python train.py --norm_eps=1e-05 --bias="none" --init="uniform" --init_std_o=0.0
Each number is 128 + 24 x the weight over its row's rms, rounded and kept within 0 to 255. Layers, rows and columns count from 0. Numbers have three digits each. The size before them is the row's rms in percent of the matrix's.

# layer 4 attention query, 256x128, rms 0.308, rows 13-17,44-49,76-81,108-113,140-145,172-177,204-209,236-240, columns 0-127
102:120104087150130101110135129105148132133141107135096111099118172104122137102098137125145113124118137166105152115136144167139123107085135128097101162114116139089128150106113134104163154151134120103127095146149098151108142166149129133139141110129142103154109144108156222138130130190131124090100170122149142141096179162155148111142171111126151136163128140112150113177143137101126152102105
092:118119159108133100137122107129128164128106112113142150120102141162144131104128098151142134108084168158111103123140149140148171066140146166135134078129133118108071162140112160171134098117114132123118113064141141127175100132099128101085112144114124115096124140113117136103130112135117157108147094137085116184164150123092154145163162156097142159157090122127129111126124138106122151151146
092:107111165105059110157138118134147095131152183127095068136158111144119096129122115114114142136166092132114108145093138116109107136067102066151109159114102141155155121163095132100112134186129146097137123169128114148114158108154102123134139101146127139109145161135163134129116120121138121121093143155146151122089099127132122105131112132182142097087144142149118116140107115123139142154135
071:117082117138142100116128113108149088151140148141144126129154112127086154131098137147174152146110161116110133090112131103139110120118097114166151175124129144106132140158155162113091164095142098166125143162131116123139171151100107163096149147077098162146139138130142150127146135096137129158073141146152129081129104164096121097136129124148097095147181121153110172119162147121106123115129
086:152109128128128106075124109121148125122114144147132160135149127144085156143091112159180137148165124142106107115137122096113128155128137140086092106097121126099135109105139151151105124125114145118157136132146141119156137148143113145129156178137151136109157112107154153189104134120133173138124152116094136122169139091076069090155115100129105148126115065175137164118118131088139165117119
081:115145107088137143100157126131142127141095126102157133102154171120118102151137111151119129104151099081146132103108170130131139119147175161118124117110157121117114157116118137108127095110121088154132153113085076133103125113074138133146150107150144113096087094155119152116095120146116129096137169092126126161112115109113115127109143119151107140110112155102099063186112083109162100100143
096:164123157144097163149120113119136128131175137119083142187133122144112156093130128117160144165131144086132145110146097150137126103071120107141111137115129142159161101103152151110141149135152133124141124130164120094127140165132114146117132139141144137094096129128141110136153137114173139105068143159095144136090143126144168158137141074169148132131080156150140142088172140128129138188139
084:098147141177101138117173143144110116121109159100092148136110156161112156125135149137173108155148142107157127076194105124121110082087145102150104151118144121130098086156121138154147111097162116192149143099108140115179141105124100137093131144163126125139098145074149135114156147134136146118135111167100138150102115132131130158142110151150137165125125139114143160122122148118130116145156
082:159121115088148138122141118109167104101164126116090127121143128151117157098103153118125149137095103125094127129139164133138126120109099133165122142116135147145197150126058127095109144156100122096117137144140129123114158111109139110103170112092080163095129147155140078148159117130146109154089163162135121111177127114140165177108115084161141108149130129153114135126119153141116155121098
075:099083144119173134118078146140121141113142158113076115139141130139122130085128084148163155137086157092099098129125144192159112144127140086124161129119113164133136168139119166115111190114130115137146125142119130124067115120139118109145146113141124153130140119134121143156089109098125092125091177106150132133109102136102095082121109134108155116125117148097106100150128167131125101130105
085:161154135131113126152136107142138130141078156130156143121125113159114110146123140144124129125175121118137134114134121145083148114113118129081147114141086113103180121107132155126100069134159128122138114174148095147110163131114071137182174159122159096112086167076132140115151122112112151128155158117109143117130172152156093100111100109110109125118151098161114123149100129111159111102152
071:084120151109124164135117155138126108124158116130155159177167089103118169125108137179131101122149110094156124097193115132137127135131135148141127122155141119120175161112088087132083111118150095092111172126111137096109112138106143080114119135170143118155199134147102157127146094129112154141172121128141121148148128126119107165123131147132150129131162146148134098133152090121126106137151
081:157091108173139163083117125141121147103112106124114109120117179137146154081074132121151152122103141200126111136129136161110108118113165142139081126129154087141105116144124112140130111099114159130115112144121071127101160122118084078115160136108108120140101139095131140135148159164131161097121184169135119134090141150111131115099143139102112110121134122123125133155094131111095129163117
073:125103102164143144110139161168091169168107120124092139157106094158119165143114146110169134153145147142111127137141134158139117075129147142141141100087108134113106125143141153168154124108162117156125105109134055118116101129110098148126125142097106133138095108105123155168134145187137172116160123144105152150085138148142133127128127125149131136138099127127108195150123166121096120124095
073:137142130138127153108136098086149140131149165122119084124144136138113151106186112151131173097100118140115147139115136150159115132119099099187113162163087139135134117128082149126068133151115145094085148153103132128106151125154136083132115126127089152145146144132128111085139139096142118124120162118130116131125140137124146110148082102133162147119146122106104094173081184163103122127166
067:154134119100170135131101079116130120110140128118127050147122115152113122113143095132164152135098106092092115125121131134200130161092146093172107178155107135173134138120116104130135151117099094113088111146098125151118154130136132093120154124106132191125116121151098106115135116080144113120109171143117124134152101144131142120116120105116186128141160125101118137123097119142111151107108
077:127112151171113118153116115136132145126165128134199085122142139144101098158135128097181113139163130141132110116097114120098097151123130130111133113123095128100179129091143154168137137155095130147138124127185105098153141154130119117177123135181171133154096148112121142160121120118132157106128108138107115108141180124148172077101144098119125161099119101107153152137146121150166142131129
095:122133076132160093132121129108151102151139162118158139107129103093144148109095164099115138145130099128139133143092161089127147107159118130135161090134163114065164130154138137185129133134103121127101133146110112117097123109117086160142087106178149162129157106135102097124104120097114147131148103093138133106104153156103122118141129185131102121125134111150089131098123110109183093119117
104:105113147135127162140158145130137128104138120138095142122127109116129119101114151134131155133111136143130132103169101132130116120089138168123149139069102169159124156101133163089143133164112102149127127082138153142129124151109135142146140149124142113081122119164123127121163169070144117137052146125136128149140120110097116133081120056121161147121106130099144098083111172113159154165120
065:107131123141108107121166109171158117124148105161104112134106128139122093173199161132146137104135128109167148099116096125145125104082138133133113091110122124101121134124108128126168054141105117141104098097114120121157144127124152134137124167122122080181114104114112147115108157139156139115151146115103151168121135122128076125101097108151167147125180112147114142079124140125132167139143
073:125104138093144118107123110086139127120101132082128130121148113155125182111169122141117134140113133123125121132143162101148133128116091118170123139106160137109138134170094157084104136143130112137158160112152180135125132130132124104101139110154087150074184138127143143130153107132151127124166130141127106154096098110134167154168148101161084115119068125152121093128109111087080097156113
079:152107174099152124173106134102142101098085134110067130122141112171089109105123141144129136122095136111122104097097168138167090117069118102140167161122128132155099118176112154113089150150109110144078118139103147129120117106135130134112162124128114142101161139087161092122128117114127134131105122117154131119160087135140173100107122124170139117149102131104126103153112143125110127104088
077:146163172123125125145138143117134172130075100126129119047151127140110156147111152120111147138175140138126160165124110110118144096142110098060143097111151062108110137107189126172118117139142132157126116091142122149139106160116147153123144130148122137111116096117157127114110167130134116137146126127128152089131158087129142095120145134128103131171136107133118165138155083123106148116146
082:122143131117082131142148112124103105103078107134106102147133149183114119150139148132148128119153146146128127137120118136131144148119119192121078104136114152105162107122078145155142130119154142161134127154131100112132134150105145121142132066114118092203138126110091093116090146120138178131154163138139125132111097142176166096093157142093167104136089133111151136129111141117115116127156
107:107138131116153119125104105101162117118148130112134148120123157133145172123106105115125158158112133104109146073115087139139130139115085158122131141122136135141093093140140148097153122140069133056110173119142149149183143116120146139195134143141105134092101143158124092162144147136167086148120144146134120161139149106106166121155153120106125165120125101104136090142128093151117159145103
096:156108101149125172131189116159106118132116137158158109138126150118183144144100098128130119161101131121153154161133106128101129111111099141131095123131102136091116081122128136150134136090120103122173134118125118185180136080080137130132116131176143172136102108121122134171123093155134126105149109131077098144098138123132120144123158131132131158124132156110113185138190141123122139136120
080:074129132109120117146110156110114135119149143093110152121112122153115091146142123143133145072145121127108128134170154183182184137113156112140112152117155137163125110123136143086164147139135138113120124120084111118101120133141116132147136144094093165109160114158096106132122182128113123130121165098148156131119083149144191104086129154135189110140111142132123131149092130127095118142096
064:116104099105164127134112131150147130111177127120130084120089155139116152116148117096120096147115141120124103130176130140150147152130148093107141156108093128143091148161095140093103124120129120136142115111130109122102148096148116134110139138083097150179093141129096116113126133186110112150125138092152138090154115126125100129128173130157092083150140118134124160172100144103073076110172
071:112142083121114131130139135106142110141142109110163148158091118132111148124123154084091117137150152142105131134127091121102201119130173153113169072141134177132104109136150107109107145168124141146149139112115116112147125104147128150112098120135139126119158145089121168156155113151110178157143158112134109127134089071147134148084174174113105123079138142111142114137095111112110123143120
085:164148113105133142132112123107095142161137149144141101132143133168123145117134083118129104132147108135133132119121138085155088158190126178130138120137123084131139135153153079133089133135107143124143111138101138186102092129151106122111131101143125143129096122150073142115111158155117126110108155133162104221121146124127136177119156148071122155126135134126164094116130131112142108118150
093:117119090132136127128109173131104128090106140101094167094186120128141128158096140153145145144098139128099138150148113141083178109110074110126130174126145121123153131106139163138139121136167124120140152145175167106165125126133137132125144159165127134131143131127157150123120089102127108139129140191095126132124121137120140161139163095138142146164113121124111139109142040167090132135132
084:162146077152120087102119149166135160098059126103129132144106169144172162129149128124130147140162134131153090099128118130144137115077129141109093140147148128147122157137136157143116096092154148146111148092131154114154126140112145155146142119196120133124117156131120154120133119114076200137141103154105106119143134127150097153159147125135151165084127112129148167123152125123129142143152
076:109107104092132134115109100112147107140143134084087142170153124173110133110121108146127142102108155127101135150071139137155134144141078096112137121160114161120149140167100135099123139151130064091135123155102127138084156111133104136098122117106099134095158120139119148150147121113196086104147146135172158139152114128134168143110119089173115108145118119104099145134116172133125127127102
074:117125153135128140153127130087110104143124157138057095126140128128103144095136136123166163095113135076123106133108153128147079132118132129173122153122144129118100148175142126091132142147138108149100115147088108118096110107133137106132157130120108160131099106113176137118113126106158111150080160131127110153147099135141164085154116143166186129151154131143132168161084154123089115136093
077:099140132130118142169122171122140140117122111164113135131113142142139116130106131129117130094124101093124154128124156164114070106144135152117114127113122082085134123124110094164172146099164108136120082144105062137158117146122103156091160134147116093118123081106123164159118141136121137165166186129101118148149138120189153097114088129162120151141158113127156148134154141107129129090130
097:120122102110098116171108130115095111126124126150146132095111130074130112128097104088140128126140101154137093109102163071135158150188136138146099089133119148096130106154120090148152129056148092126092128134097111138095131117152109126153163147138147100124133107145086121130147113102199124134143099123133119129137126108150118097116108100145155136139152132111087112114105137083136102130164
093:125103156120133177115115133080130150107169119114098117130140110118087147179101121100120138142141164131134147136138105152127098120094104147072122139114093135148181137113144125098138162132137156099164110100072129094131152130117197134156147112118146102124111136129162061132110141146127149105108118141127137135140071167122141155165118116140117161127116112119145154144139145144126149131180
086:107145089148124140125098078122155099136126115103151157107100168103128098146105127156148131100147125123143129134129121111141124115137164136127155124139116115138111170124130083133102074076163152167127118172145147151132122161161119156099148151126151092080131132115072137087135122125124147114130090122092110180079135149148132136126146136132100160091152149099186109120148096117128137114108
082:142116115096138089147156100154130128126125164114108107170145112128101113155132146140121115111117182139127120149145157137148106107120101104124100104121151126124131107155096146100102124151157122100120132141066168109130141109084139129151121132118119163150148150135143071143108145106117121129121109157167134118101079155127139126147130097201124125129089102115071190171114141114112097120158
062:127119146123116105093150110122157105112138136120056133170164143142101105126153142160160124163138136136115135132131105152148145080077105104162122154115151147131149171191097143112097109100137133129144084086122159122117151123115137085090135126126107169175153131136145136156080155123139126123104110096115138124112122128099125109149090137096164125146119145129164134101106142135094129139172
078:154175100160096112148145099149146182086104120115136134130117113102149131157194146169104119160142149149114133129171119110098166135107152118144126127152091114143149157158125142154154127129176136130132110088139130137090107126111104113106117128159141115185148114104167150127132146154138131160140107136087136150108121138127107139085100157163187161145124128126178130139115120143127138097154
097:120133132105147102110101127107106100149140168126126126130147125150153140099065102122119137118111115063164127104139116133162127151138152093108104119137104136168195121123082109167094143135108121136111145166133144129110142115117140105115145075195140110115132114164135124077156134111134158080161149115173124116118130136140132141125090133132086149137158126147106111110108126126158074122131
100:148134163203145150140192125135151139134127134164122112137168112113092135165141125149115107158142143143159149116145113146084133127092133133146113106109122155104099167116143149098134159144144152139169102132152123123188106145139109143121111104153107136109150132117116131169168089120143120116086185157116117142150091127143162139103174116098117133126122152145173129120114109170109124125098
096:100124166134095157141157121167133111104129158144134135120098110121147126113133110136135085125150134125141125141149090090111146117110161141191086149121156115150111153164120136136123102136134082182173133116120131126157097150103078159151109136135147169148145140091131168133153122149140131097117126137114148171129127159121137141131164132151121139135091123096188113080161134064113127126127
079:101120149136128133105134107105124129147108121100110067125167131155122131121113157127137167131099108123126127133122164206158120148131115105151113149115120166101124113135144112103133142144099096109091083126128130118110160120129127124121168080105103138108077125153162098159155112108129098121082176173129123125137148146120114117163135099133162117109133156164114122164053115117145114094130
061:106094131097142130146140096126125136134153135126111090133119119120070148110163109158109179151122123140081114132150172149147178127120084127136107114139134135120115119168135166104157167084159128121164150094150124123091171107137124111118139127101099138135145147137148142119119144109129119152176121108116128118101090109086128101098121125126118133211176111137114137138137143115112095177107
# layer 4 attention key, 32x128, rms 0.274, rows 12-16, columns 0-127
091:129097130120126136102158103120077108117171119120127100161151112211108151148152130145120101145110106099121067145125168164155102133095135113102116098118134153130165105108120145104109156128111114111154164123134186120115118125105135110091104131070090113131113149102077126128121125111111128135099148135151132092132083165107104113120124141139108112134144112146079147119143131108128141161104
099:138140150097106121139080152131153101166128169117146131086118141090157127124125125071158141109127146155117186119080123101140106100158127094107152119120130100135135143146113129154111129116139134099107103089104078106118142094142102097118150163051130144127158130149146127092143138128118117114154092147106104136112149085170139135127094161122127155130133127125171136113125153138108180124143
084:119126130147152117134097107153135133144121120154113115109080156097152128143118119074126136096131153130122108157127135102138129102147108129148148118160110123145111139134137135181136118185122113130102132136182105119080081165150092128159135142135127125159142129140101125121205122149104097116158136115093128127151162106143171119115139107097175173122144156142106086103098128154128131116190
079:118156107141153132098104127116153113099134138100155097118129109093070146092087102149127119118132131126130128119130161137164162148160140120082140124152113094154106100169111149095146144135095086162127132159121147152104107113106124095134118117076118116145111138165127122151104148116133137150181085111166119081137110149141121077146129143120153153146161120130114123104180075165115122111120
113:133130107134134139144086138130147113077142119128114143098120133149080113111137103149140095123148110109124127207144162145159148155103170134070142113140106113138125132153158134090145154106163137111134142129107122141105139104112143119113100103180162132123104160205117123162120149129108108136163119136127138134101108152119148078136137098145144118150148147099109093122155117077125088128092